From a checkpoint of a small transformer trained on Wikipedia.
Size: 22 layers, width 320, 10 heads of 32, MLP 1280 tanh GELU, vocabulary 4096, 28.5M parameters.
Training: a variant of Muon for these matrices, 685M tokens, 10454 steps.
Each number is 128 + 32 x the weight over its row's rms, rounded and kept within 0 to 255. Layers, rows and columns count from 0. Numbers have three digits each. The size before them is the row's rms in percent of the matrix's.

# layer 15 MLP up, 1280x320, rms 0.139, rows 501-607, columns 128-191
102:128166176170115174124198146058081080086107122097140172185088126099132132132167154185087137122186134122183057162189111107117144124145135146126175091105122184086170141112108115155215118137092118
095:127141144091053141153110096163107178208098137097133102122095157191106110142150138131130122137064107161130119147111096123069175097148189097118095119194155149156149136150082126109145103101130145
097:114124100145116169134172146135117125069147203089104147122179127161076127164111151089081145100141121146123105141155150114094113137161113140106126182091053195174120163121117141133142096115090104
099:150154104127076104157150139114140127174130156114101164135130078098070157119052107122137117104109100147145128189068163135161118132182121157134138131142108087103109185070176138153204175154199124
103:116148101181116119175122108156215124123188127112137112119181195156154122150110115105163157101098117152151148180159164132130136122157153135163127122095124065110113085156117118177102159142126077
100:128145114070150122094064173149179123154171086173108107136135154184063067136190156148082136124099092183118107181165114150115155198117048173181079126105109168143094143129094165149083099138167112
099:146168155139137134091131133128149140045179153130129097173100175206095109041122102113165110147163067227120187150128168083141092150143110162157178109149138132080142120097063142113191126097111138
102:128059092142163158142133143123148133134151106125124098175174132126140099149153085096152148097114138058110147139153115177042109142132094080124164111123053123206138120119102112157102081087145099
099:121105187118122095154162125149157144167101117102109149143063178151158123123084121186114150104067131132122091164068112104083156067122103159128127132133154130088115108131173107131135054119103107
096:144088147153111105117098116124203129048133141102096108122127160123112105145081158184127150112152155099109157166102117140139138100092119086101095108130101053096139170143107150135167149140124119
104:105167123133112119116103093129138114145128168173118119145123136107091088127077212137124109144046144118124013116166066199134090180144144081127129153121076098126142103127127114095130191080125108
099:158088115113160066127133126107142158093177083184216136115175184080166153109080118085147103095153134120094108118102157139104102102134121126176111095061125136109036160124066169086140099135135142
094:135135149153135152070157137127081167123129052145174124147146094124148154114100095126137140111116147089153075132124129100098120090162157127052157133072182118183130153154145157225182151149055104
096:109125135122122108137179155143154138103111104155131140143168154163061133155116101147138103150087094143190134091126107132106108141161150131096193094059142089143102110104145077132164092149076095
105:065102098133085097130128098099132142134144043203105143133181079127148102116124161145163157079115113137067187176144147082118103108116104112117168123150108142151082127164176148129144105082180130
094:160120054090141064114165173109159155184167150138123129122120108121197141159150202087153163185065151157113139147122148126153115116085145142065133129144157123128108180067105179104173098129163166
103:080159056079168121125114099162122047123111179210160209107142155093106129162139183132115079111130081120115143061117066191113124157123203160145147151103088106134145084109122150133146066151097158
101:102146132139139145150122091129078170169100125146098125126169097117131139117137132117082117119142170096076178180130068086113126160135125146154125107148140133106080135048146126164151194129117072
101:126103133185129206150126107121164050137154128171090119189115163158156101134134122168160098149103087105118096071077096160082144128094136150188110132140123179098132124158157130125106132081093134
103:090128077175219127095134116147129134164071147166074103136179156132106093151101123125193137097146160140179104094174129143176125128095171084127102168163101129121137097122151081168145108130122088
102:080144107154106099115128148095116192132096152138099121145134092116150149125028169122137094146123095144169120143116162110120106069153116109143130125091206177150124126085140110165081125102098126
094:106108110150124064084163112098105148126129096144128106164130088095154091163090151140090124142119086159109067147048129137180100102111103155226109152123118118158196087107134167122145147122189140
093:109134182175180078116128119096116122126165148130139181139117127129105078125121196073147136097121121148120162131127140108156159107107167143098145110127124149137137157095088128146175117122077083
097:160108110102118178145087149141091149124135123102131149121100142147127078038129094150149145135052123100179133177133122090151131189118080124131107135082144183201141061125154136114128096104119129
101:108194136145078094102163126161154132178087117160105181130131128087086141072120084166135078162129097121222109161077185141096177117164117098064087097080096212100155147148134130107103135161106106
106:129123076047130192158151128110152163136137157193155161116120106123165153165127152183131113118140038142096071137119136110089117102076140101152125135117168132115150136139099076120217102141155137
107:114144097070107092156090187104116110110096135171152169128115107151170105101106111140119136110191098115145081141110120166151086159130109081133119064214097146142124112119132127064172106122120129
102:168161128114097059133108120093163041165127198121137217130173079154119109144172141120155109133099165172169119177095097108063154138120118131144130194144130103140114099167162102185120079172158116
097:063106137158173096127185143137082149107134111089122075088101154141165098114146213088133111133148145196151095152080140164161137108097140080116167085112145123084172134072182112138134131141090130
098:125148153100057146221116103124084097056105149108137067152151158073125146120124150177144137153117124128078195169123149148130084115087114126092063077083108076143149030132128118166078106144157168
099:179104081139123109095141152121098110172109139160138047116151119196194169101064150136134132201090101101104158110078076126103130137139133084119135167129118163123154149089101182118087135128160134
099:099059112138121155078117167116168145124164084151124115162124127156153168096099162151086122156082143110138080124152081109101082139162119134097132101153101151109133089171147154065120144071099064
098:167119113135148094154124107124117113161031087088097102101139062175161151128130127105198082131120146126180130171119124101127106100082131212125088107155140112097126176163143140101057061091088105
101:100125105143116118141146150129110151152123131155175193121141159093092150111140130190086120139158083133118117179059115106146073115116137137071127116119146111108113104156176050099174135217103089
096:126106185167105079108096150134149144200145114124188157096145108125135123117128161154103120139097107074159086168076054129131086085134121184130049187128128106121059107178151198113040115090096123
101:167143132125110173150159129163143162132175113106142101093166121173133117160202109103117098123133130161067058112095140168105168166151165115105147109049135119150077124161205105224184154148128166
105:092108087112069131094103153105199110139135123175151130114160164091125142119117075144150092112106169126156140117093117184122132131175124124201107083140103122111088057118121142126122114123075151
101:062117217171121111144157188119076091153120110145097062152141171103092106135126151124116121148154166129154080101032095152145171120088135173115128170118106159151081128125130119192102132104099097
098:152146114163155158152081121151093162092140134099182114141100154125126121139078134159135100145196147153180100095125140120092163075113106093131167118140101140101152177125127141108099107191121078
101:144081084070167085119116096128167138136068073091140061131126161196165077142112164161036147127147127133122082178125103063141159149172130160088143143138110108066091148093122181173120123134128150
104:163119165162122168145110165152159109134114136142045192142178137100162151135065138131089107122158121109149105101126114178136168140156133104110138182075146093141182153147139132099133110145195096
096:140129131126167199129083114109098179097101158102055070115175188097108122152138111094147138165100116165162093156131143150164116135091124146135159194185149156151142124106139085132128089145184193
096:141137106130156088154106039091150148150157085104096140145123091159175189128054161075132111157146075126096169136082111119118097110085129139153114133139101096114132154153092109141147123122129176
106:142097174153073180069163130147065130063106095140111144075187144129149136125140057150136146110108140134125077120093134125093145072164172133136141137093178132113118087107070050165171156120155088
101:107105145112118219153126085185133109146102130128167135120139117094149116158150214146136108117126149091151081175186067134163141107179191101127138167126115115136105122115100148123114128120138138
101:078150105199140181160200146145142082158172089135126109087056110122152153082138159145111129087156087139138104115144120066072138147117154098155131150132072091134116062152159130092079084116098178
097:089145095125140117116062099119145091086123119124097108075159138144149127167097158195124160111138055160158077138164177109124164116170105132137160098099177098112072145122151149089113096165122153
103:115146098094182185090130148108096132127164066120107159109136097176153027079120125079127098154066096201129113152182122232124130136089134148098172125152162137086090133085094097089137121131132143
102:131150106134107106126076135115138105120088131130159143127121116107158112101100130085141109145113188185157158139148101085149055196121077050135139161090149112140079107117146147107132104134120180
100:156102119111123090090164139105179146093125126132085137103185190166175154138069164162045182093122111107128122106155167124187156129084160167137047074195126125089197150101136140172105135144106183
102:097124151140057163081128133128091162138149121101148123162181150162130157075116064122172132131089094174058193158068120175130157144143082099165081130169087104103143133107111109148167155142115156
103:104149146162100141127098177065099140150149136132094131155205069082111123161118173081102135157103119143081203174057114099170151142125154140106052093144151101088125132137161119132075120121136137
103:162093134112224189128114146098164108119134163147120123118114081127130068111119136111063099074106164137160164101097126122162092181129140126146123141160097135117134113095135129139158118132126101
098:111177127171137125088163107087165152094093129133157114098145054164102128122125116157110145095126224132222149135195120114087120152187099142129162113147142142140194112120153097089077137106105126
098:134118104177184110126146152163174129157096103135076183188090156120117107112146198158077120087108114052125128130069149126154151130136120131091103155136125121117112132125109170169204057166086069
099:106064183125086158068125123100173121155113141120123148141155152125118112155138084121158154113083128134082089111124129154152160115105093120124170120103127147098107041127155094148081049113105138
100:150136128121170078148078170159167109160116148112150169145172077098104144100159165148065118195157163123159156094089083126159108081132074145177132151141133126145141149111072130107159131136109125
104:127092121116120121171138084118074072158128138111149160146083087138098082104131177129112143131166139138010134149144144150189117145099139122156127118138131129177127092130150138164117139145125130
111:130172198117148148074116114065151157121121122140073106124078175158144139135166138172124168159086181116125116110112180171112056176131139117150192127116055120133108116097109129072127189126142112
097:145138158117107096077168181076115155116110099138144191122166097115127081089168148159153190141101154121079154117106162193144137126127127075106095088095134115121072207051140138088095116142121158
102:147157149067087119088124081118102172077080119177106195131125139147133092076124132150146087146115133128134113110135121134107128197163141069145128149125076177049146141112144077129120157149117148
100:124132106136171106150160134182213104066115129173115136057151140135168132036118163111074126150138159184163148076107148115082103089154126175106118126118180171092136127107130084135073123105087130
103:129130140137114090110141129109112102141092159128131111143125125122042141164110109111132088138101095097155127152156158101105075126184134138151153062106154161124110136113149160145105079119171173
091:131120076130044101118129155156102155091105072131134072203128087082133149136197146135187127196167143123131106127013063132192112102124132150194095143136131107122135146053152164068167160179152128
095:100157105130084201159123105101136159102155154086136153115100091109109084083114120118100138087152088118132096150087169120157152085104142159118135140113137113167129200113138167161150111174105157
099:151123119103103203142103116122100135089092184168095145122150142123174188153133148113165137097112106108134132122087084144117058144105133132038134139123109155073109136084184081095089107125108104
097:089149111144136161130114133118143149123093134129076125145141115150105130145133135070084146155148135146101098087145124141120137135147055132132137104163118141178194165149110137075121178086101134
094:099116129156094057171132116133176166120170133101133139156140156137173147156053143151143098088182152134168133097130088133114132181137144158117107056088192142127114108087106124144092115135082061
101:101117134110165099079177124122139159151165136167092131114136056134078117141143169161126154117131155083099126131102143104095170164068114157135129094192126072117151142085117183122112115127130118
102:160109158154095112075166122126122083070141118172125158114093109133118153153089071136093161138140051085080145101127199162133162078129151136091122177082051165198162157130133136126087065152092103
106:105196126140148141096057179143061137168134170192143086110141079168116134134115151165118140098114140151107160138144117124072146158133149175143105144112022109154157168138145131090031128128116142
101:052094187109154095125104141172142070158149137128168164130168087155161076141089130143125105183101150098113132180187136101165192159180109131118153170095134150116131145104147156154130137134122123
104:055084130172135134132115153148158126099076095157091132135121218186135140088118124135165076145166122142124146149139129103104146159103106129124126134176122157179081141109135105057169127118118127
101:117137129148144147094154096124084157137108052147159152149068143096126142132175104140161142101105143129168103153188177160097147136098037152084181110106109117111142195120130078145129038108131089
099:165158137152112125113129164096255085122074133191101116154099089124137123103127177115162089193139127147143131151149141174202080117159118119136118110140104130143152140125137113092126091161120144
095:119159172120132124135190101147087157107145117067092101144165139120115109098139133096167093146155142135073138119088185167154112063111171099140119127153115144110150129117138134094058124170085135
098:195147185117138091165184094175133124084076134123138107153101107124147143103161137155126087212056125129100172074126152076101166195131141176060108172088155082116202138123142135103128085141137146
096:104097150168148108159192109153216096156126100151136161148122132131109143109122139114173173130154116131166104132084062169170152167132149106106134122093055104116107104169147092111185089167165173
109:153109166143077160085126189127078138127105118104154125153179176174065076139154119156173152094094137138123189140147026144081080113140084110123091143106132216203166090110164129075129118116092182
099:174155082154121139136074116113119152153134161104205117132180159164159047114177051110135159141108156213152079152116134156076128169104150159077138127106114069159147112108118114176151097105154139
099:152159124108154102098091123117101132137124145210149097173088123119169113124124133096075142199094118179071150102126169099128067134102094136106136130194123084126104153134127094071129099124140150
097:138144089145170144186152148159121123147112079120131104115178121136088118151175067184064129144091148126138127117109118137166127133168093100098064129153127102096130066103125169110184135154151140
102:138134139083053149139112137144116098134182115120095123147132126126077143101134161211103087081111092159137210130119170144177120158120133134118117160108116103138128117120101134096106115108137122
098:159099149178094101118071137147138122174101096075114085054173131186133089113169168091102098108129143089141116112070109141115123100089163089074106140171121069146145122142080149086142136094097115
092:165101132112154164134181090142093104115135114103163154133153111126115179122124137164156102128205169105095090103063090128075108114162120203169117148131184098161137138091136165184106093136102129
108:136078168190119141136114189119143160032085118079139078126104161117129141091132168153117122094123147155156159145175165143118136134139040153086156118076128143101159151115119126151148143171123095
094:144145120140156139140094153171143128113151097115119092163119082155151159154128107071164107090145146086115106127216125114130150107124116150161152148069105137189138140142131158129145187109110216
104:121103112164108125110138139152105111093056151159146114075119102122102111157091178094097159161104123144081149135114127054105123166127094165097172109132146127121172106150095178142107117142122092
102:138144141131140171177119108126130042126173087112112139116122102078101146103127160168128206162102105068078147115118067104069142156118159167108095111153101157115149114115168107146198159129155112
095:090118150103100075101121200039112059160100150199161092127126109134142132146100113110141122114118159122106094162072060140125125111108159171171084166111166070087108107138053178143128190115176081
103:172095174128127134146148143165104113128146130126105095085125135159124140112128155168146148103130106116094151137107117154106118127102084166151145109090168095134121170148085179087130128122100128
104:132167174181122117128150127103093107098157109100104009040116153158125147103124105156136153084092104147118115164144195130136116100142140112139107156129058094159164099092097078130089096150103048
109:127122083156193122113154091104103130096149146079142072176156141111107152151107120203179136177096117149138168109098111131143105180100112104110135077093096117111151126121129128109113135182173168
104:141124113221133181151125149104172154094109065085108103109102183080119075161077152163047169068148104153109168136053153174100100183107160182121093141146146156193136140145068162149105124185075124
106:120097157084100168141145094117124141086108182205132134161150138080106177049133171143129171189133121116146083172138064137156122140111091111123149149153131085156158131093136112106141150116151070
102:124108134158078138068120126128123115115100144083092102153150130164117180137126134129170221088161112128156136150107155120107142094110101073150134084159163056150181138109174115143093117100162139
102:106086122098090136095073173177172142089093140134068103166078080168100127141101079174138123158140144177152096071102080120105131124147112114075072138139091125141193121130132092111123127090099124
100:156133125158127129086113063137114071097128129094132149164117078091119164062113181126134124166038105099189115077035068140104149105130178169109125159151151152053126080135091124188151156190138153
099:087144129138125114134217149144144125070173163162115126145156140113144108145149143121145100108122134119157202058102157136122134049146083116135104112132204158125106111111124096154127138126146104
096:132154106121145100108111106045144123120111133130145142148156092106095159117164122105129114149154157234093209160103194096113168097123195118129152076164118163127086111097107096193106143082078077
104:128092157101134181139150138162148123090141187119041073147139087112094107112088118101089107190132160123111220120083059139113095129135106157078089110119084125231183183155104074127176114130214039
106:133133105133161148153141168051139103138129161138152193179051124158057100161090171127084136140130115132129158069114090187135180142155103153114125128163073033127133143094240084119136116097119114
100:100101094176121095106094144149081090173159129172104169106114133113161125104092112214125058055161114174155089108119104132126077125121224171084100103095141087156137094141102087163107124096151156
101:068175060136208096135140098129140107133104098164115122083107173095098076052144158149130162151091066145175169118155106153117181175163123169172125164196109113118137044147184133127138145108110169
102:157033090143153033165140160146155135175156131134092090153155129157152154128068106116158113143156100125073145093101102146124075083123081180130146180109113181137086150086112160174132105149130111
104:143139139153157160131136145154112157161135095179162150116077156122142123106084078140157079110171157166096120136040125114144136135130134104091139226111117116098182130127169127078177137122128111
098:132184106199087114161120149108100141141115111105131138200134139112067182113145138104126164133103143162084123154069125178128170119114103101136085072079101186139145145203144178110203096186190131
# layer 15 MLP down (transposed), 1280x320, rms 0.148, rows 501-607, columns 128-191
103:151130128179127115098103132166202077129141128152076105147110144157129064102168171154150125130095133153112122200158195099102135113108095130170128157135079097156077155122139132173128143202087132
100:128107170131091085144139137140105127090151123182128131142174151131121096167087115144124082112170063125136110163027068129085060167115146169131134120073127098115175122085123156171154117132120105
100:145154124038199181130094158146127099157120170168107108101180115058140132119135149137113094151130138138099173071064146120156129128154148095126112173146149115135146147146095082120095187072140127
098:165148126100151147145097157123096192155156139096131113103041110126124116143106076095130143069126153156158116078173127104099108072087134144153081139181119140121137165141117191146117157146116103
099:122160091135166116144153143167109122115156066143169118154068156142082116122142096089098118117138130109096109108198184115172108134125153062076121154151139163134163141104125137161129108154155147
096:105124071153107169152177106143125091104111150090171147161133123122132123128127133132171095142136162089173148157131155156134169085073120105121177141181068102078103120103146178130133179107115121
099:117116097156149178104153083132163123113090167164136085106173141105187163160172108107166112135123180156105121193153163153112173089173091089136128097133120120148099103168130117102161160100122114
100:156130089116141162116131143080121105170129148148088089134146075138153117148088154091167122112109148160086187123201097157084158131125103155134178114117115132090165135104104140134138109106082111
101:173122156153054122108102120155074156117136131171085114150125190150056121145186108104161094063161095084126110135053148132130101130103136163135137126129170133132168099103179140136143143115142126
103:096111140082064165119097116110131138116139142145092140123088160175171161157143098133145112111139152095105147141131109137117143088111152098064176138158066160095057140139093208100080104160085098
105:119167116111114118141152151140145155191066062128134174110164193125133140112108148169049128150170104185138160048136171175126095116142167136130104157088100138138129099130105167138088101165182115
094:098061117090134119152152061101147193109126143131151167112191209146138179150168095132099095088112144162137105160121167073149106081133125114132166156162138194072119132132110156120118119100143109
093:154129125136092062088114134137135132109159147104143137165154145172095205118121105165151114125152188170094133166128104161146172139121143108118133163118129078127139179113146113086130123191116147
099:131156181056134107131104164096102139164135072092065143175084134090086122122150095127155018093129133109176077158158141123119146125074111104140115138137168153161187148135134149069217095150168109
107:114154105112119099138096106146142154135135164166104132131140084138122167146092151139199143045082113105095156098122154074144128080139069082132159114112177124121146112161138121160107123094130133
088:102148140129131105099136100082102153119202149146112092081078138117153151121117115114143119119201156180162128087042101153071122109130155131180082176153142111115174133131150093062141153157082128
102:136116102171171106164138153120145127130125139124174113122114131138104186112142162138117167079125122110118156081206085097214139110159161181123094146166104121161091153131149172152137120126101113
104:118070159125160138158139108095081121165173161090076147147139123098112130113148119096094120128202060142103104098117120097125179048137116129177152104079051158165126151099136107156104153120131154
104:130120177135178170081146144136110073116098121144186130191104115165098116097165164146105155108110128162147129073158124119133173127110108122034219164193136117090125139105120094153073152142129125
107:124150128194122141140146111116165147078122177114106129112110180158098207076151104195124131133117115132155119144167145174112109120101099150111141045087094157099163138106067132104136145070155136
103:133096123142084127163120120147130178148108148143169107083144105197114186096129096160110150191104105096128059119102151106126166159114151178155159169180178101123129078110200094067117163124077134
088:129177110108134109108095108119128116089198126100078122089140086135158119165131137167162144101114116163146146045094117098139165169130168123090159159223098159105159143117131090149116122120126107
096:078118099146076143086081152179157143111096086117075120106101185154163149164085125167079075124118149096114149149176142148099124104187056130126109091126073121088157100125156200109089163139141191
097:117109121159128144108155136140130103116080192160092140138149155134115170180112120129109144024151150074111149074173164210085079130105069127176174105135127163120146123126177156135106115171173143
103:081180112106083140119101136204150075156123083117148118074116197123118112116164125126095087141165097101140111122108160106162074123092148098140115088116130131161123094173159151119165137160147099
102:135149136137170134105096099116136141174125109164120073070132108135143168152130130124115159156181140076154109133177166121187095106163152163149089149150136079154167113108131130173155211124119159
106:148114127144161052138091165139162142166119180133118097177159146146115124142097093130160141142196115155123108135198098228117154157138144148142151130105104145165139140095125172144166057132095157
100:079122165133125108171141094162120082072065100147110162155151112149108105122105115136121101161062132141129194061139122076090147161097140122117115151118158114124139137110118130030107123139100091
096:146151158107143134160118088111175116148160140154152203151162176155094123118119120109094134075185103108153085150191099061084134128154151136153130105089181079116138089126099128186155114151143098
100:169099154107163102114131108186126097123118140156105165095077115060084116091140062163095144131112181177107136141114188131151122129095102117053203174134095098131101114158122124088076133140071106
100:089129126120099115139062134178063176187161128140122120189136157139106152125112165173178083059145140126114101093093082135089126144143169111185150155129211156116103110157141117124100163087110150
103:060162104088103110142158080166130090139086161108154100087178196087137112129128065152104149154023084169115116116132122089123141109135091165144117177116095168149140109121119118087164082112129096
097:096196107190149165136153168114165156122113165144093175129127177137130098140100108107123137131146117107098149116105134136181107089147152134166089157102089078129102158193156124127165161129101111
101:138130145084128131129087144071125170145086168020164107123145157115130127138142097125078180147193083171129144107115073074131116078044072107144178188161149131070188168139128078184073096175045137
099:153204115144143098106188090215117082095114175090083100190113085110140125163138148180142108141121202160128150063145126092074167110115142117125113105129084115097114129177117115147151076155166136
096:145128134146146104119102117081135130164125170107127124143166145125115127153148143161200177082160090114138189108125151147122113067101107087113206119158145118086160118100157205197155161100102163
115:094167122155121091091111123101138190145161160134083081124114128077137151113079129144113057129083088066164123174161132172151179104145146050118175115167134136092116072092166151113148158103123099
093:085142120126136033148162150122167151130191163163119113111182187123108171104148143094159174124141092123118170125120110142130185118068116101117140126115086150137073067161099074124167141115170202
099:116154109143111128159153127104120100112112174099147096097111093153139140157140141155084147082146129159125148132163176118120099065161099164122137137162135158128121090136186128164119196151123126
107:129082111090114142170142175096123163087157111156109174146140121127173107119109145146173115137159168142120108081182140120100161095113068118114083101170099154074121203152118124112156142148145108
106:068094174159056121150087149161096081063088106148157158196129075128181192158120157093135154090102118127155138115141147103102124108124150148066166140193145150120165176099105125100116093130139104
093:126113104099078124089148099101144100146083182130138152100103073120178079186143134143144119078166140089081167172108163106163145108121125146099172107054166156121088156156139189154068137148118126
096:153110164085159147116146152169092058102116174160144123084129131119160128145125137127148119164124189077108068123119150146134111152090181102125223157093152110164094179083199172111105176118133180
104:232089141146105178126140140082154156065182076160144084143143141145082128169124134109158100122104118156153107153094094145120169072093137101111144131128126111136124112114096104152156162146153157
106:157159123142115118114123147132130162136113123117133103141130094131038159131163145175125068148130137114132115154205132143121071110086105102087126110125138121125118207150091153093173132108088106
102:117174114168135188080122114134132120115210189126222127091097115152160060174099181125090094129114110127178128117038106139103120160078117110178142109084151169122131137196165140115131117145132160
096:158132107177146169111060140142148174134130210106123091147121135112171133158177169107163099149105168137139102102171107111131150138140108184141188126103149137059107124092129123092159139077123124
106:124142158104097057135137190170164120134108102162198097172200109185066118082152132177144172135148165185087133091186158114127149090112158146120127125110113107108082108151083132096113137181155088
107:105181099127142153123129123153165138078122167102141180095102130140121143121118152061148186182208142154069135137233144125118129123130099115067058160103138164133157124103106155146071101099117052
100:126113160076171178151077117142135125165170135118121189075122141085114115116106175131120086092130111083123100116201026129152144156133092147173085156107077086104043115130134159108168141089108090
101:115085072175097068150123091122119077149202126240144136062165115121115132115148177117150112126073116136139141174192147158107118170147123170097097141118169164130111146142155124086163122137152120
105:155150095069141102101063172132109128156147115052059193115145090145119153103105138103114148132128100140137138166059078148155156165106178085134100125138081094143175141071134046141108132149108082
109:121093177204154127135108102148131169161103179109131215111166121137100096116124095115101162159121159150201173106130164214152056126154142102176197112107125139110052165098129099138204164156189145
100:130191144072123096111060098110124160159176161144139144135075124159138144174156108108138149131170142088137073152040158121117121126149174198138079085172080078175177092103073126175157142095145115
100:104119190136128095132091096098152141149139148130135113118109159189169117137103091138117149105143070157143149148131162111168071155156125159113100169086102120211129121193094076095134139134112148
099:051085151126173145094146104060146122117140149190129100106153111154102087136135104121182107152147123115134077106104135095162159044190197162109129097134157166176142137102148128120135165129139116
094:111147104088085144129165102104124090106137102136102115079092133133102160111115152126189155066149122081141157157046100142095146135162157144098182112105136118111124096148099146081076126102113137
105:148147144121140119144138179132050152139118155108150169130099164115163068113143126132126128115119085179077127130122130165139127158114133104173139121076086120111098151115048154174153138153094095
114:155142174120123129157118134090104127157129150133135125103104094124140144100162130153081109099139161141142129063051085165181113124084124080156123201142165134135101119155068195065187181143153115
091:171147091177193110177157120133140206156074166112119083089130132119127160155078173119149123091107130151170114124126135083104139134145194138104133108150133134164166143078121110150185071082183135
105:129111110133137165174113170071102110168136092147202177138124082149145130159120044123138134159074088159126117119118136127114138113092168159128120124055149056069148077117115120107123074131109062
112:122137126075147168093143160122154139132111117104145129162158116094119116124136151082146121108133151124126155136125161081178146096114147155155116085088229137164121132108097152187112140130104130
107:127156186128122100125121131136165074113109146093074098151082189176161119126152098124085181172119131078115151116104175169160114137099129150088216110124078187142163144116122147100099098140070081
088:135164133119084168167090168127116182150087139144193110096113106116101124117120089160074081082109102152115099089000118192151145141139097128111156060150135166129101179168131129105098141079081143
101:122102141136153176099169107116129078116176072180132080093147137076085145146115147141168193162155208118203138104126095162135098112173078172158083080154112159094142115088088097090141214164146135
095:061099150176097124115057171126091147120184123127138123166148172145105139118117131178128144186080120108130154131086144148145161134180097033137122137124118104157099136145192132112101115088141130
092:156096159068109115128101127103077068135179044177198170113180124161149107098130176134150182077131102095109073139042167118165146127120108117156158134141139161117112148134150144104150165062142136
098:141091125147121160137168173127142148134140122085123122072096141192140134176122070106121135125092142181125145170151170110115124053183134158152130095179178190088156150114143128159151108118157110
105:122101085122137110093163149131102083201116116103101181124168107115141138149077089124183192147123175106091180075196134141155127149161110091144144138073141118084115161099113099123118055145119132
097:121152087082142108122123085103138168154103066106153101132190133122109141106171115129073120187101177118046077105169177100173139158161140090121111114107175208090110156191183135077108126087167159
089:177149123098096136108112151120159151096139106159145102176100179146113094117099156134141133120072158135143097156102186130136158135071177136173131138097089158149089133106140125129144165108166107
095:150099100106118137108118118080070194130167119122107119138147168157092150202131168141117199159122136126072103083134145119088100169114131131112112144113116085143168172076068089089104141132162169
097:134073168114137139076129133134136103118137172137101131153145106140085108133103116161114113132124069142079135141075125094161200074103121160089148069105135189116168105152195128133175113151106130
102:148126145167116134081089199222080176202125163159126093115135133162156142078110137099114115088161142112154133114188135170137108090077126143076113118118093116125096128109148201120172090153123080
093:103089105171119153131070123081153164126139108131124110133194135125061076128148170108083195100106117151141124113151151067103159157072123143094164171166132137116192156088118099147130074093192141
090:144114167090126140137121171124149111120132118172144140142153086185187201130130097131162179154155137194139138112000081106119180137136184154150108094122070152133079029105161158081098118147122132
090:073127182111127133073150103083063143133128203208114157147136053116144152153149085102120139107122060078142096086180125159124148105140146149187153125138175108082129164087134132093176126142157098
098:150116149158147127156095099112160127104161143083116117088134119128118151142118077167118133178139144111131117128123086201162127118153074108147162095094140174115147108140127143155148129081119168
110:107130121116158159094092113105164133159184111137154105164148158182106107117111106129055176104154151043178131079168207156155127098208095154123154102126139080127181108080134135128180170099126076
101:175097189094175123094153156154117125159139189181131164089122058079110187066085105112137110158175123143157124181027103113092144098092174080136091140108131146124164190090157137114107170138095078
099:188046162151108182094175112201087099161127128183106095142118094162124157155093172129098094164153111094139123164143091186080105171132206112085139094078088191096178127090093134127098133137160105
098:085099163208142172098125099132121145091121113175108126136094185158123130152102145074112168142182094179095118165117146128105147099140140127172068134090195117116060105170201148106100172093092083
101:128163177161166157112090133110116114150124133148154142101180132125116122137093115131087149093075119150079098156134150047138109132084143091149117083167097167106132070147118128188110192157127118
097:065208118119145125142112183188142128102129157063123126121091107141199168169136096174121145188101191153100127118084124079090074181152160130138148151100113181083147115106186103116144102103131141
091:090120132095146100106138117114155102138147175101131085129128120109122115168134095169129133189153095142193089094000128138167104137106120148171218102087130119093110114153111115114160144130151050
105:111123144170058134141157117149152156149192116159141096120212043180100143201147174133123182100168182143151213147132129104121098123110129139142179151109082104146113103100118127204113103118145128
097:105124163103100084125187104126095141171170110122131149120136154085056097116107129184127101089080087164176129156059134171116143138105127068100128087190111141099130120112101143115120033120091106
109:160109154128144184143192191146100082168073175081191119092140088129104115090198132106033118142161144096153104094132088111197172105106153098121092168188166122103117145149087118148139173096153161
103:153145126147086128156114153108113183137103107166165130185134132122140146089120118172197111098108077137086148130159107148141184123157100088120174124121122099134165162129196134093186107099125126
099:105138128126138082065099132131124159104176100126109086133149115117089085127137172104079131104042114126119138106073134148082061148168165147143077106118179113116125113122135173130168132099138172
100:175193103116122107074083118116068132166158104014044176135094102084131117130152111138136075150166106170164077102167141151169116107091218127072120106077122152100109146158134163156096100155151136
107:135149105182139127090092118111161151105126166100122121096155108157136151124099160157191184146133129149073147157144164148160155143072145058194124130075072180140083119180124124169139097106113112
104:168133104132148148112089144115140143109149162096106114143120178102100183132134124133129085093157049103087068144185119167115151137099124138151083096139107095157051088170130157074113104129178155
104:155080161084133125053071145144132157149142160142155107137125093110128087135140160101062137153081116166101141100104125067130165128114107070218138089148110107088159138149170130162100140152134141
106:071121122127163152113175051141067113124157097167146132151155192145122103135114153146144130087166124121103176135178097117089169117171105171065125113101102089107099120133100128112120160115100127
101:121160145109072089140128097119166137124104126095153145151133110099106128091151092108098116175115163107100144066123117061111142113101182104082146130119181135107162096179120118188137121181131179
099:075088126117116138181144116099145149125138059152130088155155148132082114157138112084067162156145157196103134027103104124129091085132063141099136125137086133102107087148156146100118165171122173
095:126135070173150069105173152124116149107127141146124142152147217162105169150174120100088134094093115116113133152022154115168115157135132120158153116155146123111091103108101088119145151107117112
101:129113071128104155126116167109179115150103073126122150169155141129163128135176134111116157070119179138137147203070131132135116145082149140147085103127219121135039154137103089126145132150130196
096:131101169165100120128163111193070121102139184135105155145124125085067125091107147119138101132082123139119095128111190113177054144121112162068113120071061158145131144115158130105123141130131064
101:088089107101211143119141124110172168149048100168101150141120155188118101107124121094102158106124088132136131122025107117176161131158102142159119083128178128192091132116081130107139122126176144
101:138096079189157087112125179080177110166130150112122109149111157140112065094137145183084156103106115113082168143144155161140094159188166124080156180134078101071178152110142093161117102145120096
100:140168123058146052119191162146110092161094108091119129116124101087128097109153162114162130136033158161111185185166119081128143198152130114143091121150149115169142139101178180139153117086128102
102:177150093070116107121088106100085131152147106075149083145112102171145092105105100094091116115176095131108118139222120147117162140091101125075149094124124068135142134121115112093080165138158127
101:146123132029139110164187072108164137110113108129128123147140145168092129133131098104088133058088144093126182102068118094144148086117152157126156080129166157089089151148136060121110084120121130
102:161122155151134065156085113149087130128185205110078062115112127115076107066138141109134165132130107134113166143143127147169097146067108156144046160123122083114160095198101129159209074124108115
099:124124128105087126144097143099175059150110150147130181144110181124126087186143131191131173124148147097127193101058169064130090175133088105104146114056115127149061141079147139134150097097136112